Weights of a small GPT-style language model, trained from scratch on English Wikipedia.
Size: 14 layers, 5 heads of 64, MLP 832 SwiGLU, vocabulary 20510, 23.5M parameters.
Training: a variant of SOAP for these matrices, 861M tokens, 3284 steps.
Each number is 128 + 24 x the weight over its row's rms, rounded and kept within 0 to 255. Layers, rows and columns count from 0. The size above them is the row's rms in percent of the matrix's.

# layer 4 MLP up, 832x320, rms 0.096, rows 69-83, columns 160-319
size [ 97 101 104 100 102 102  92 111 103 109  92  98 102 106 102]
[[128 118 113 128 144 147 134 141 130 158  94 146 129 141 185 129 150 147 191 142 181 145 101 124 144  95 132 134 130 125 160 149 123  83 119 168  93 154  90 118 180 146 126 160 145 140  73 106 163 107 133 116 105 124 103 103 106 139 135 123 135 110  99 181 122 169 149 160 141 152 103 149 125 113 158 121 136  75 128 137 129 170 107 129 124 109 134 106  91 113 144 133 108 182 107 103 129 143 105 111 156  87  54 132 117  88 143 161 124  98 136 138 111  95 162 110 158 123 129 128 114  60 116 147 124 113  98 139 121 127 127 128 139 143 137 164 143 120 105 117 109 139 117  95 142 157 121 152 144 122 115 119 116 173 114 147 164 139  85 116]
 [148 115 138 127 113 145 133 131 128 104 129  85 116 122  85 128  87 107 150 115 150 109 123 142 137 127 171 142 111 123 171 132 124 132 116 132 127 117 126 143 153 116 144 116 153  77 187 128 111 174 112 100 118 132 132  71 126 148 142 108 201 132  90 131  94  93 139  84 139 146 124 114 133 100 144 134 124 139 118 146 105 128 128 124  49 134 153 152 122 154 113 144 142 138 157 131 143 118 124 129  86 108 177  76 119 123 149 141 132 119 176 102 121 101 121 124 130 120 147 175 119 139 121 114 116 161 132 154  97 163 135 109 170 116 136 120 153 100 123  89 127 123  82 134 131 153 161 125 102 136 170 127 138 144  96 170 118 146 103 136]
 [119 155 114 115 127  93 112 128 144 139 178 124 132 112 112 126 149 120 129 140 108 136 121 117 133 112 130 154  95 144 120 122 103 128 173 187 112 135 141 171  97 163 115 159 127 113  68 165 111 166 134 117 132 200 139 105 117 137 114 143 146 159 120 133 118 147 141 112  95 108 130 103 120 120  99 126  96 114 154 189 149 125 127 144 130 105 112 119 136 142 142  95 140 153  87 147 166  98 118 151 141 127  98 158 128 129 120 111 114 119 147 118 162 122 165 145  91 144 111 132 106 148  72 137 123 107 119 160 150 157  98 170 144 109 171 152 151 163 112 142 168  93 121 157 110 151  87  85 110 113 147 126  76 132 121 116 113  99 101 127]
 [108 146  99 156 110  99 124 152 122 149 126 127 130 146 138 121 137  99 113  99  95 132 101 135 128 130 141 130 200 125 107 118 123 149 146 138 114 108 132 134 131 124 129 159 140 154 132 134 142 126 137 151 146  83 142 143  97 120  95 141 102 186 124 153 186 179 100 124 146 101  83 133 113 127 153 169 166 141 146 105  88 130 136 149  84 116 130 122 104 137 121 151 194 128 110 150 118 130 126 139 163 117 141 126 109 115 156 147 117 142 130 130 135 116 180 136 151 182 140 153 114 108 111 141 145 142 107 142 132 100 128 131 110 117 103 106 182 135 152 143 136 107 136 133 109 157 129 120 121 131 129 125 104 126  98  69 140 150 151 122]
 [130  91 136 173 131 164 116 117 124 133 129 155 138 170 120 133 176 103  86 131 133 117  89 157 150 133 122 132 114 151 116 118 117 123 106 121 145 155 107 141 143 100 131 128 127 121 134 147  85 132 120 171 131 181 117 153  81 133 172  95 103 111 140  91 117 137 106 136 115 139 120 153 124 122 120 119 135 119 106  96  56 107 111 108 125 160  85 157 151 145 104 125 103 157 107 135 165  96 107 151 170 118 160 135 112 114 125 125 118 147 103 109 102 158 128 130 104 114  71 132 164 139  89 107 109 158  76  79 136 167 115 141 137 118 114 124 141 102 109 119  93  95 157 149 136 100 153 124  91 134  82 148 129 138 139 138 138 106 166 135]
 [153 150 161 187 104  84 160 133  65 171 148  92 110 141  86 108 114 173 105 127 118 106 119 149 116 157 117 116 115 128 144 150 134 112 155 128 123 104 118 115 155 133 124 156 120 107 106 117 100  81 144 151 124 147 155 105 185  94 118 133 117 138 136 104 108  91  91 121 169 131 127 144 193 138 142 123 167 111 125 135 176 117 104 153 113 139 153 132 135 117  89 132  96 149 141 142 126 138 113  87 157 132 113 175 121 115 105 119 152 156 124 127 112 123 174 175 143  90 164 158 175 109  87 149 165 150 166 123 123 137 112 123 155 133 121 115 159 120 143 135 129 132 170 108 117 163 132 124 105 125 161 120 131 139 145 124 108 129 104 121]
 [126 120  99 145 129 122 144 111 132 107 156 120 140 150 138 152  95 109 105 142 137 135 118 131 126 120 125 163 111 124 125 112  86  97 104 104 149 104 146 136 199 133 144 184 157 168 161 123 180 140 125 114 111 158 183 109 163 130 101 118  86 172 106 139 111 125 134 137 137 132 200 155 110 125 111 113  92 108 110 122 124 134 131 167 138 113 140 107 109 142 124 132  93 139 119 105 123 158 107 165 144 175 155 122 154 101 132 126 120 107 151 112 128 137 103 123 139 130 115 123 151 110 141 141 127  91 128 146 144 166 139 142 113 172 135 160 130 140 128 125  85 154 104 151 142 148 113 154 109  82 109 129 162 135 116 112 115  84 123 133]
 [162 130 129 128 144 136 138 147 159 100 117 123 116 122  78 131 122 102 111 153 142 115 131 129 154  92 129 154 118  80 124 163 142 138 163 171 142 126 116 109 130 144 111 150 134 108  97 163 108 104 103 152 125 128 115 125 124 123 107 123 132 116 120 120 126 166 120 147  93 120 136 140 136 101 145 130 101 129 144 136  83 135 154 141 124  89 120 139  77 176  93 104  83  71  92  92 124 140 117 143 181 144 126 144 139  90 106 105 135 129 138 106 126 135 149 139 106 119 162 110 147 141 178 129 105 126 138 135 127 127 144 130 130 169 129 110 140 129 137 121 117 183 150 178 106 120  94 173  97 127 151 141 128 154 166 116 131 122 122 162]
 [158 144 138 127 123 131 147 158 140 156 105 107 142 104 171  69 145  99 114 154 121 166 170 131 146 139 130 120 110 108  88  79  93 147 104 145 135 143 128 119  96 173 127 107  81 134 125 113 121 105 129 149 114 102 126 158 133 149 106 116  86 114 131 133 134 146 141 128  96 138 114 107 106 131 135  99  93 124  98 111 126 150 118 119 156 115 147 120 135 116 117 162 161 177 125 123 150 117 203 166 131  90 111 156 107 149 195 166 168 110 150 108 148 109 116 121 119 115 143  97 103 145 121 160 115  93 130  97 144 106 131  95 109 117 134 116 128 127  79 137 117 126 125  58  67 115 143 108 173 116 118 137 158 149 129 158 114 156 148 140]
 [147 125 138 116 128 145 145 154  92 161 134 127 161 110 125 145 163 120 163  99 104 145 127 213 151 138 137 142 143 142 163 121 111 152 125 114 126 161 166 106 132 119 140  75 135 152 117  73 112 117 132 103 134 147  82 130 114 124 142  89 125 167  62 112 142 132 126 147  90 112 146 109 115 144 150 113 112 168 121 106 120 122 119  94 142 109 128 194 125 121 115 110 158 157 120 162 148 132 124 145  79 124 108 154 155 143 129 100 113  97 140 143 120 140 138 107 149  78 127 106 130 155  98 119  97  85 103 146  99 130 113 135 133 103 157 144 105 125  89 123 173 124 171 139 113 134 165 117 104 105 122 117 142 134 118  95 137 132 126 116]
 [106 103 154 166 102  80 153 152 119 125 129 148 129 107 136 131 169  88 139 113 153 102 152  94 126  82 130 124 169 117 124 126 114 163  80 128 143 147 136  98 117 178 140 164 120 148 151  93 119 148 117 119 172 119 132 142 147 129 158 147 120 150 134 122 104 108 184 169  76  74  98 124 122 139 150 161 165 142 125 155 123 149 105 106 142 132 168 101 113 128 124 120 123 113  74 133 137 127 105 124 128 111 118 153 125 113 115 130 165 140 132 162  94 110 137 141 165 110 120 164 114 107 109 125 105  91 120 139 136  96 132 117 138 125 133 150 113 120 193 128 133 131 101  93 165 145 151 118 112 146 171  79  77 147 129 147 127 153 119 105]
 [174 129  93 145 150  67 140 131 126 111 145 143 168 127 112 135 116  79 103 117 129 122  96 108 135 127 101 136 104 115 155 120  92 162 164 106 119  83 122 125 165  84 108 108 128 103 112 163 116 130 160 144 117 157 131 109 121  88 152 123 133 116 102 113 133  99 158 116 118 145 140  81 155 114  95 128 110 133 149  82  87 115 126  96  99 131 126 123 126 155 101 109 147 122 115 120  76 163 130 129 100 172 128 107 126 164 132 141 125 161 134 158 139 115 124 123 110 115  99 191  96 155 129 120 148 175 151  78 118 138 122 167 107 166 145  91 162 102 132 187 147 129 113 128 103 115 114 103 132 106 135 170 116 134 140 123 139 120 153 159]
 [112 162 114 143 186 130 117 136 133 118 129 140 153 111 102  90 107 127 127 132 133  98 120 139 137 105 127 146 141 187 125 127 120 123 122 177 107 135 158 130 191 136 143 151 122 124 134 112 136 155 114 177 113 167 159 108 133 113 115 116 105 118 165 131 138 141 145 116 132 139 127 103 150 130 125 137 183 166 133 124 126  94 157 110 122 120 104 136 122 139 116 148 121 126  91 107 108 104 115 127 132 165 146  78 159 102 160 128 157 148 139  57 134 167 109 164 115 119 140 101 111 137  98 110 158 142 109 153 126 144 116 105 147 121 166 172 164 131 173 140 118 128 132 121 115 143  99 119  95  76 107  64 124 129 121 117 139 133 145  89]
 [122 102  96 137  65 142 109  99 141  89 152 166  79 125 129 112 134 130 111 143 137  99 120 185 111 129 132 129 129 140 146 156 133 122  95  94 110  97 144 172 122 105 138 153 136 134 116 140  89  85 118 128 114 151 163 140 143  99 126 137  74  95 100 181 150  90 122 124 110 153 128 144 118 154  86 124 136 121 108 146 134 178 120 132 126 100 136  98 103 103 139 127  93 164 121 113 123 106 162 127 107 155 137 148  87 138 138 139 139 130 104  73 100  98  93 135 182 146 113 132 131 126 113 123 134 123 160 105 134 132 143 133 123 141 104 144 151 125 117 137 154 153  94 148  95 107 172 140 104  87 147  93 121 144 102 133 141 127 122 188]
 [141 124 157 155 143 119 154  98 135 137 129 126 132 138  91 102 121 107  97  97 111 159 125 114 127 137 125 125 100 118 122 116 131 142 110 108 120 121 172 105 135 138 108 165 132 103 155 120 147 106 145 127 129 104 179 127 112 166 138 160 131 115 120 149 120 122 133  76  75 151 134 160 172 134 183 102 158 113 172  74 144 136 120 113 120 153  73 120 113 139 107 136 114 114 116 116 136 117 131 116 130  99 129 106 132 120 135  98 137 133 198 127 124 111  76  90 128 141 123 138 142 153 138 134  96 104 121 116 126 118 103 122 100 121 106 144 143 150 113 128 151 129 114 151 113 137 175 125 164 131 124  69 116 150 123 105 127 125 112  90]]
# layer 4 MLP down (transposed), 832x320, rms 0.0841, rows 69-82, columns 160-319
size [100 102 105 103 104  93  94 104 104 108  92 102 101 108]
[[123 140 126 163 123 113 154 178  90 100 118 108 136 115 157 120 146 145 136  80 157  97 140 139 104 103 181 141 172 111 136 127 153 144 111 125  97 124 170  98 137  92 107 115 133 175 111 113 140  70 170 145 143 134  92 125 153  87 104 140 143 130 152 102 120 111 120 146 142  86 166 116 115 101 131 108 100 112  73  87 114 136  96 134 168 106 158 122 201 144 109 158  83  92 151 118 140 100 113 134 105  83 115 143 125 136  98 142 153 109  79 120 111 119  91 134  92  78 133 134 141 138 118 104 121 142 124 122 109 136 134 115 149 109 132 129 118  79 128 110 164  86  86 133  94 162 128 115  96 129 119 136  86 141 133 151 101 111 131 142]
 [ 94  81 100 145 127 157 143 139 124 153 136 133 143 117 117 124 111 110 139 126  82 143 123 130 119 101 122  97  86 113 124 106 128 109 107 102 114 128 123 107 116 155 126 102 118 130 135 136  99 153  90 155 162 138  66 179 100 101 141 111 137 106 123 116 113 175 158 126 154 130 146 121 166 114 109  90 121 125  99 143 124 145 150 157 126  85 140 114  71 136 180 109 120 108 128 128 132 104 122 176 141  93  99 136  94  85 160 151 116 113 118 121 117  88  93 109 152 171 166 157 127 150 126  98 124 128 145 136  98  96 113  96 135 127 122  94 151  78 124 127 152 113 113 108 137 122 142 152 149 132 145  96  89 126  94 122 196  89  95 143]
 [154 147 104 151 150 118 120 119 147 119 127 155  81 120  94 165 126 105 148 139 107 125 104 141  85 146 132 115 139 111 105 141 126 159 132 107 136 210 140 136 127 114 118 132 129 116  96 130  97 101 122 105 133 114 102 122 130 135 159 119 153 111 148 153 137 136 146 105 141 149 149 118 111 151 121 141  96 130 130 139 172 119 132 135 110 125 159  98 212 124 149 132 155 102 141 103 113 142 119 119 130  92  81  63 135 169  84 104 122 123 123 157 151 116 169 108  94 104  92 101 163  92  93 129 161 115 136  82 166 139  87 168 134 109 111 151 102 144 145 103 168 119 134 156 116  89 151 140 107 178  86  96 126 122 137 139 143 105 122 112]
 [127  88 145 145 166 139 165 131 106 108 148 114 140 138 154 139 128 153 116 152 156 134 150 141 135 157 154 130 121 120 140 133 146 149 126 172  93 130 131 134 159  88 190 144  98 151 105 112 121 131 158 107 152 158 119 103 143 130 145 122  99 129 147 138 104 138 128 153 124  96  58 106 173  89  90 133  97 143 146 143 107 193  86 163 145 137 117 109  94 122 113  95 137 119  90 113 126 165 119  85 130  93  82 116 117 110 132 174 122 126 153 130 149 130 148 125 124 156 133  96 152 140 147 127 104 143  89 156 119 163 144 145  94 113 131 114 133 104 163 160 107 102 139 105 179 145 118 109 149 150 178 126 127 118 131  98  97 154 154 112]
 [ 91 110 103 164 164 161 125 106  80 142 117 141 128 142 100  99 148 127 100 158 122 103 128 144 147 143 157 143 141  96 127 109 118  93 127 155 108 129 112 134 149 118  85 126 158 124 108 131 135 186 142 147 129 126 164  98 113 156  86 137 117 156 116 138 139 180  79  65 121 163 109 106 107  96 130 139 134 154 122 116 144 150 132 101 142 144 116 110 125 117 130 118 108 130 103 119 141 117 105 136 129 139  94 160 120 109 123 111  92 100 121 107 156 141 135 114 115 157 180  77 130 144 163 142 144 178 146 155 147 128 157 114 137 130 135 139 172 155 137  99 149 147 101 152 130 147 127 120 152 151 109 146 147 160 111 138 115 122 157 128]
 [152 133 134 168 141  83 110 112 108 184 115  89 148 140 180 102 143 131 123  97 136  88 156  93  92 122  94 107 120 126 116  98 157 161 127 142 105 143 149 117 152 117 114  72 208 108 128 113 166 169 167 147 124 161 125 107 171 117 118 121 137 115 113 160 117 125 107 100 128 139 145 123 132 155 135 168  99 114 131  97 144 171 119 129 142 124 113 155 122 135 132 115 161  99 108 136  97 102 130 131 146  98  43 124  72 132 128 125 150 123 117 103 116 110  92 119 135 125 138 135 129 147 111 121 165  95 134  94 142 155 121 126 166 103 154 111 119 118 128 122 149 107 122 185 115 119 128 108 101 116 154 166 136 125 118 139 110 156 100 137]
 [ 98 130 112 146 107 102  92 175 117 154 136 131 143 163 110 140 152 123 118 103 103 117 146 157 101 125 130 129 120 161 117 113 116 129 149 122 114 111 108 151 134 121 141 107 108 137 107 180 140 145 149 129 161 166 130 125 149 130 147 125 108 118  98 128 127 123 136  90 110 113  96 110 110 140 160 148  95 157 107 116 111 109 120  77 150 151 111 130 126 132 153 129 148 109 149 121 128 122 122 156 155  71 139  87 138 141 159 144 144 109 155 151 163  88 102 153 123 130  81  92  80 156 158 145 141  93 118 122 141 128  99 142 113 140 113  84 128 106 122 104 150 169 167 124 136 156 117 116  97 191 133 124 125 162 115 135 116 178 116 157]
 [131  83 187 106  97 117 147  95 129 156 129 107 168 132  87  96 106 123 112 152 166 141 149  95 139 108 144 143 113  87 153 156 116 131 156 147 128 138 124 129 176 166 116 122 134 148 148  92 139 136 108 158 152 134 140 125 124  87 124 152 118 121  97  80 151 116 135 142 112 159 105 124  88 118 138 145 120 115 170 154 112 145 126 119 106  94 131 182 102 155  78 139  74 109 145 121  97 133 138 135 148  95  62 157 162 127  99 114 137 123 129 127 137 144 121 113 127 126 128 169 103 124 153  72 133 129 141 124 143 115 143 111 150 159 146 131 112  97 159 126  96 175 130 160 137 143  92 158 160 129 122 160  99 105 138 145  88 152 128 165]
 [134 118 125 122 177 107 137 122 124 145 103  93  69 124 105 136 109 170 105 153 108 140 158 115 130  79 154 143 122 101 177 163 143 118 111  99  97 113 140 160 140 149 152 165 136 158 130 167 136 160 138 134 102 115 141 148 121 102 117 100 125 112 122 120 110 150 106 126 136 116 126 130 175  62 141 111  96 149 146 147 141 118 144 147 147 136 100 123 145 181 102 129 173 114 109 138 122 112 138 129 108 161 112 127 128 130  89 157  99 157 148 162 131 133  83 127  94 145 128 145  92 139 126 154 156 139 114 111 107 152 111 147  96 106 150  96  80 106 138 104 104 114 130 126 129 145 130 177 136 155 198 108  80 152 130  93 115 173 102 134]
 [ 75 112 129 145 143 169 125 167 176  98  91 140 124 125  62 149 129 163 135 138  98 157 134 134 180 122 128 113 161  77 156 143 109 150 101  78 116 157 139 141 145 123 114 176  89 155 123  90 116 110 133 146 151 169 116  79 135 152 129 101 101 184 106 152 106 120 122 114  78 130 120  95 134 157 150 103 124 138 125 107 158 110  99 117 123 149 144 146 163 122 122 131 130 113 134 157 134 145 150 120 166 105 156 118 126 103 164 130 133 134 118 121 127 148 126 128 148 142 143 148 131 132 137 119  76 129 148 176 118 111 132 120 136 161  77 115 119 132 108  94 125 119  86 138 103 156 166 131 131 148 125 158 108  90 102 143 127 135 179 137]
 [ 88  74 168 167 149 142 134 116 156 102 142 107 131 142 159 131 134 169 115 122 113 105  99 129 147 151 115  94  92 109 148 121 109 166  97 141 133 125 151 126 144 137 155 119 136 144 136  97 131 147 109 119 115 123 120 108 112 135 153 115 141 163 106 102 132 124 149 169  63 133 103  88  80 148 131 103 135 121  91 111 168  93  90 153 160  99 168 142 116 113 162 115 152 135  72 158 164 148 118 119 110 117 122 140 103 120 138 135 120 139 173 112 136 126 136 127 116 135 111 118 118 107 160 186 116 160 116 125 124  85 119 123 140 147 127 142 116 138 158  94 129 132 125 147  92 158 129 117 162 145  67 126 102 125 106 101 117 117 130 131]
 [121 125 103 125 162 139 136 112 127 150 148 141 137 127 122 155 141 138 123 118 133 101 149 122 119 110 140 128 156 154  96 177 134 110 122 128 160 146 121 122  99 141  97 125 115 146 119 128 159  94 155 152 127 167 174 131 110 151 127 109 135 110 160 132 147 126 147 133 123 112 127 109 120 135 110  99 163 123 146 148 110 149 126 120 116 140 182 132 146 113 153 146  98 140 143 121 107 101 127 118 140  94 143 137 109 137 136  75 145  90 159 138 117 140 106 123 112 151  68 118 116 119 158 168 121 147 130 162 162 113 134 120 114  88  81 108 158 161 100  73 136  96 142 119 138 114  93 128 111 167 122 120 128 164 119 128 127 163 120 121]
 [ 78 155 118 146 129 143 149 130 117 105 132 126 156 152 118 139 161 123 154 106 144 115 114 147 171 141 132 152 113 125 165 115 154  83  80 146  93 174 110 127 111 118  77 131 106  95 176 118 118 123 139 143 106 133 164  84 132 142 106 143 139 132  98 161 138 150 194  52 137 130 102 152 152 118 118 133 140 102 115 132 118 100 108 142 140 114 131 121 164  92  90 113 151 137 105  56 155 155 110 160 150 145 127 121  95 110  96  95 132 154 174 129 129 149  94  98 103 151 126 154 107 148 119 125 157 134 142 142 148  73 162 116 122 148  96 180 153 118 147 131 136  97 133 100 158 111 134 114 149 118 116 126 152 147 102 113  95 103 138 139]
 [126  99  96 129 114  90 118 126 138 124 182 140 122 139 137 146 144 122 148 123 127 112 121 120  90 119  84 122 100 132 134 136 131 133 161 138  96 152 121 103 104 120 124 179 146 128  87 143  94 138 118 124 105 160  92 150 142 148 119  97 106 117 126 108 119 117 118 146 122 113  79 140  92 102  90 132 126 128 144 143 120 140  86  78 155 123 130 133 103 118 178 100 146 151 124 124 136  86 152 128 122 154  90 121 156 147 148 102 132 124 145 114 152 113 112 135 121 180 100 160 141 138  85 114 129  71 149 120  53 143 148 181 129 141 120 129 148 109 101 137 132 186 124 156 109  99 124  95 100 140 138 110 107 154 139 114 119 169 121 193]]
# layer 4 MLP gate, 832x320, rms 0.0947, rows 70-83, columns 160-319
size [103 104 104 100  98  95 107 109 108  87  97 106 107 107]
[[122 131  88 138 110 151 191 153 130 118 131 107 129 135 133 127 150 141 154 104 161 146  99 173 100 128  91 119  70 130 111 106 138 158 158 137 197 102 104 151 139 141  89 132 172  98 106 129 162 142 110 133 163 135 126 114 158 131 115 134 126 164 133 124 127 147 141 128 136 131 156 150 134 168 178 136 194 156  80 121 144  94 118 107 124 140 140 154 109 136 124 125 120 102 119 136 138 106 119  92 112 162 105 103 145 153  98 114 138 101 143 111  81 156 104 147 134 118 105 136 157  90 108 133 123 143 132 129 180 144 137 121 113 131  98 112 129 121 152 132 142 124 107 128 124 109 113 133 116 169 110 148 155  82 104 154 123 150 147 119]
 [109 122 142 132 115 142 113 117 104 157 136 125 132 137 136 100 137 101 122 138 154 130 128 130 142 157 147 125 158 117 129 130 146  94 130 152 143 116 104 107 115 149 158  95 136 154 114 141 163 154 103 178 153 134  94 160  90  95 126 112  95 108 134 135 116 114 149 125 111 120 167 159 133 120 141 130 146 102 109 154 143 126 180  67 111 128 146 141  93 125 140 154 110 129 120 167 110 100 133 137 118 136 111 133 137 104 181 147 126 161  94 121 110 166 107 131 165 161 184 144  95 177 144 153 131 146  88 111  90 102  86  99 124 127 141 151 120 130 116 160 102  90 100 115  93 127 125 115 125  92 137 119 125 149 161 137 148 114 109 173]
 [ 99 131 159 161 157 101 152 130 136 115 122 165  88  94 152 123 101 143 114 170 155 134  84 130  81 143 142 122 122 145 133 107 128 126 143 109 104 156 130 110 148 151 132 116 142 145  77 134 127 129 176 123 123 160  70 129 155 135 155 127 119 145 126 107 129 160 124 175 146 152 166 100 121 161 171  81 113 132 162 149 130 106 150 115  71 110 103 115 153 153 134 110  79 141 112 165 146 120 133 150 122 157 125 160  92 123 132  87 144 121 108 108 128  87 105  92 119 118 114 120  79 142 132 155 133 130 139  97 102 140 137  84 147 143 125 151  91 110 135 114 113 123 122 147 168 186 145 157 131 149 128 158 134 134 147 138 111 119  84 134]
 [125 105  87 170 151 107  93 128 131 125 142  87 174 119 147 111 102 155 138 149 110 116 123 106 127 151 152 130 122 138 102  98 142 145  87 121 111 129 146  95 116 113 102 152 133 154 143 156 152 139 114 123 111 180 141  85 140 122 127  93  93 110 108  92 112 116 102 115 128 126 128  69 138 119 108  94 107 165 158 129  85 115 124  83 174 125 125 104 137 142 108 106 113  92 135 131 109 127 149 124  68 141 185 121 186 120 149 161 119 120 132 109 132 124 121 124  72 150 169 150  39 142 148 152 115 103 136 149 105 108 122 139 114 118 140 132 131 123 145 101 136 160 142 104 143 132 120  92 119 138 142 168 133  97 111 133 159  88 140 154]
 [107 137 128 118 144 162 129 148 127  92 120 181 155 147 124 116 119 126 134 139  98 154 114 129 128  99  79 119 131 145 135  92  94 117 138 126 102 150 127 122 117 120 129 185 150 122 140  93 120  99 137 122 165 129 103 135 165  97 138  89 106 179 165 156 172 158 130 140 127 108  77 126  97 157 109 131 160 134 143 116 161 133 178 150 121 142 132 153  77 133 124 178 130 110 130 121  94 113 111 120  98 165 150 106 148 132 130 102  92 114 138 163 121  90 170 115  99 149 122 117 152 102 108 161 139 118 139 126 118 124 112 132  97 121 122 120 141 168 113 132 123 172 162 129 137 129 118 110 102  93 130  76 154 132 154 136 146 110 159 109]
 [127 132 145  97 127 161 149 168 149 121 148 149 119 118  92 139  84 115 120 126 129 129 118 159 136 117 137 140  87 125  82 135 149 119 133 139 125 120 114 112  91 108 119 108 163 112 138 128 140 110 129 129 138 102 117 115 135 171 141 164 155 151 122 147 116 143 112 186 107 124 132 192 160 105 106 160  94 142 121 101 101 118 129 130 117  97 158 136 167 132 124 134 118 156 127 139 133 129 147 141 133 121  95 124 139 123 108 151 140 193 118 152 114 107  77 158 163 145 139 135 157 130 102 148 131 146 116 101 159 127 107 153 148 112 144 144 154  93 109  91  89 150 116 124  92 160 140 157 142 110 135 180  67  93 156  92 128 112 131 126]
 [154 127 119 148 159 123 136 150 144 129 126  76 125  88 109 112 120 135 104 113  81  75 139 138 102  71 122  79 117  90 162 128 162 135 155 114 116  84 144 134  60 108 129 147  78 119  81 120  77 139 100 132  93 102 141 114 146 142  77 138 137 119 108 128 106 152 117 128 124 106 127 125 131 131 129 164 117 139 147 150 104 133 102 168 195 150 111 132 135 116 104  96 144 105 123 115 137 113  51 121 114 122 160 170 180 111 175 134 108 113 124 127 115  83 118 127 124 141  85 136 125 109 151 118 121 127 139 107 104 168 148 152 134 161 141 121 169 170 153 116 142 128 151 142  97 103  88 116 143 120 145 161 161 123  99 124 117 150 117 130]
 [137 165 114 113 148 127 106 148  91 149 179 110 112 128 185 122 143 126 172 120 105 152  80 116 111  90 131 135 102 164 106 133 127 101  76  77 117 117  84 116  97 125 150 126 109 139 134 111 110 175 114 130 113 180 122  76 127 145 116 120 131 145 163 115 156 131 103 144  98 112 114 136 149  92 126 118 150 107 134 151 138 146 101 115 131 150 105 145 141  84 109 102 131 133 124 168  98 122 100 154 149 164 106 149 112 142 126 122  92 139 110  98 117 156 107 105 102 117 124 169 120 153 149 139  99 113 137 145 131 141 139 123 137  89 123 151 160  85 126 107 161 109 129 114 116 156 110 109 113 156  98 130 103 113 152 121 139 101  78 109]
 [137 119 112 133 140 108 128 133 170 144 145 117 145 130 157 128 105 132 115 193  84 133 116 100 140  90 122 131 124 119 144  91 112 147 154 139 155 139 153 107 108 151 122  77 156 141 137 126 161 124 165 115 132 123 135 146 116 130 127 111 124 158 118 128 101 125 139 107 120 165 101 113  88  75 124 139 119 137 101 105  89 127 140 100 118 129 114 135  74 133 161 149  65 120 140  94 143 128 131 121 144 106 131 129 134  85 157 104 103  81 119 131 129 159 170 102 130 127 145 122 128 167 144 118 133 128 163 109 138 136 153 174 111 194 115 107 111 129 127 119 128 145 123 127 108  90 110 159 110 149 114 108 141 166 126 125 128 130 137 141]
 [148 142 126  95 125 119 171  93 111  80 167  76 124 145 119 113 122 125 121 160 105 116 111 127 141 113 113 118 127 151 173 125 126 160 123 148  93 102 147 154  96 103 128 107 137 109 127 127 138 106 120 121 132 148 152 129 126 134 112 109 172 117 130 153  98 136 180  92 137 120 102  71 150 127 165 136  89 127 137 113  99 127 106  95 159 112 136 108 140 121  90 106 121 122 113 128 131 139 137 106 196 147  96 144 135 134 157 122 143 101  95  63 101 116 141 132 187 134  93 148 105 106 131  88 183 143 120 158 177 137 146  67 109 119 124 108 138 141 141 115 158  70 156 132 140 110 108 157 134  90 142 124 129 149 147 146 131 113 110 152]
 [152 110 143 102 141 169 131 122 128  82 155 106 118 114 134 175  98  97 101 129 141 140 140 119 115 141  99 120 117 111 154 158 125 156 130 141 110 116 139 165 120 116  91 152 124 164 125 109 115 122 168 105 118 205 104  66  95 108 140 168 131 163 149 171 116 138 150 132 150 156 106 114 125 122 148 119 117 156 131  97 143 111  88 142 139 116  97 125 110 110 158 161 161  74 143 138 121 117 126  93 149 103 140 120 108 114 138 107 107 124 137 175 166 150  91 129 166  98 166 147 105 191  87 131 135 142 126 134 125 101 111 128 106 145 139 103 109 152 123 162 140 145 142 134 142 123 150  84 118 120 153 160 126 124 168 158 124 165 157  71]
 [152 155 133 107 114 136 144 130 134 153  86 121 151 141 119 123  94  96 139 172 113 168 138  87 131 132 181 139 131 123 125 126 107 141  96  98 117 149 134 140 180  98 102 167 127 151 149 136 144 114 124 160 126 123 128  94 163  97 143 157 135 165 143  81 129 101 118 119  92 139 117  78 117  81 186 123 144 155 149 106 178 170 131 171 174 143 177 115 143 158 143 141  98 118 156 101 112 116 132 147 128 171 138 134 151 117 117 179 124 147 152 122 140 120 165 115 121 171 128 133 139 150 151 173 187  99 139 131  93 105 138 172 118 156 141 166 156 136 118  94 164 145 154 144 153 156 157 149  97 136 137 130 132 151 146 139 107 104 129 107]
 [110 121 138  94 111 127 114 133 150 130 103 161 142 108  97 133 136 123  97 138 157  90 127  99 140 109 143 123  90 117 138 137 157  97 167 146 120 128 125 105 114 137 127 159 115 157 111 104  97 113 165 102 114 146 123 104 132 159 129 105 166 145  97 135 151 161 119 150 132 122 130 177 147  88 158 163 105 135 137 153 102 105 131 109 121 131 128 119 105  98 142 139  97 134 140 140 139 118 112 105 138 169 116  84  84 141 144 113 106 123 140 154 118 109 126 156 176 121 151 140 156 115 133 182 149 115 109 105 103 110 144 144 189 117  92 111  65  94 109 130 158 139 125 115  86  99 138 153 126  91  85 139 104 127 174 183 155 148 142 144]
 [117 165  87 132 127 167 135 123  94 124 119 126 157 112 128 133 113 103 107 135 111 125 143 124 129 143 120 161  90 165 130 138  90 147 158 112 144  86 117  96 135  94 122 104 108 148 105 110  62 131 120 123 169 118 139  97 159 120 113 118  95 146 117 111 159 132 107 127 150 124 136 152 142  99  84 109 153  86 116 122 121 122 145 135  96 119 174 149 143 144 104 121 159 139 104 115  96 108 105 134 146 146  83 153 121 190 130 121  90 124 149 151 156 138 133 131 122 112 132 135  85 123 121 127 109 116 111 119 137 136 104 170 114 147 127 132 118 132 129 132  81 182 151 131 146 148 145 168 137  81 133 126 155 134  95 111 101  95  94 116]]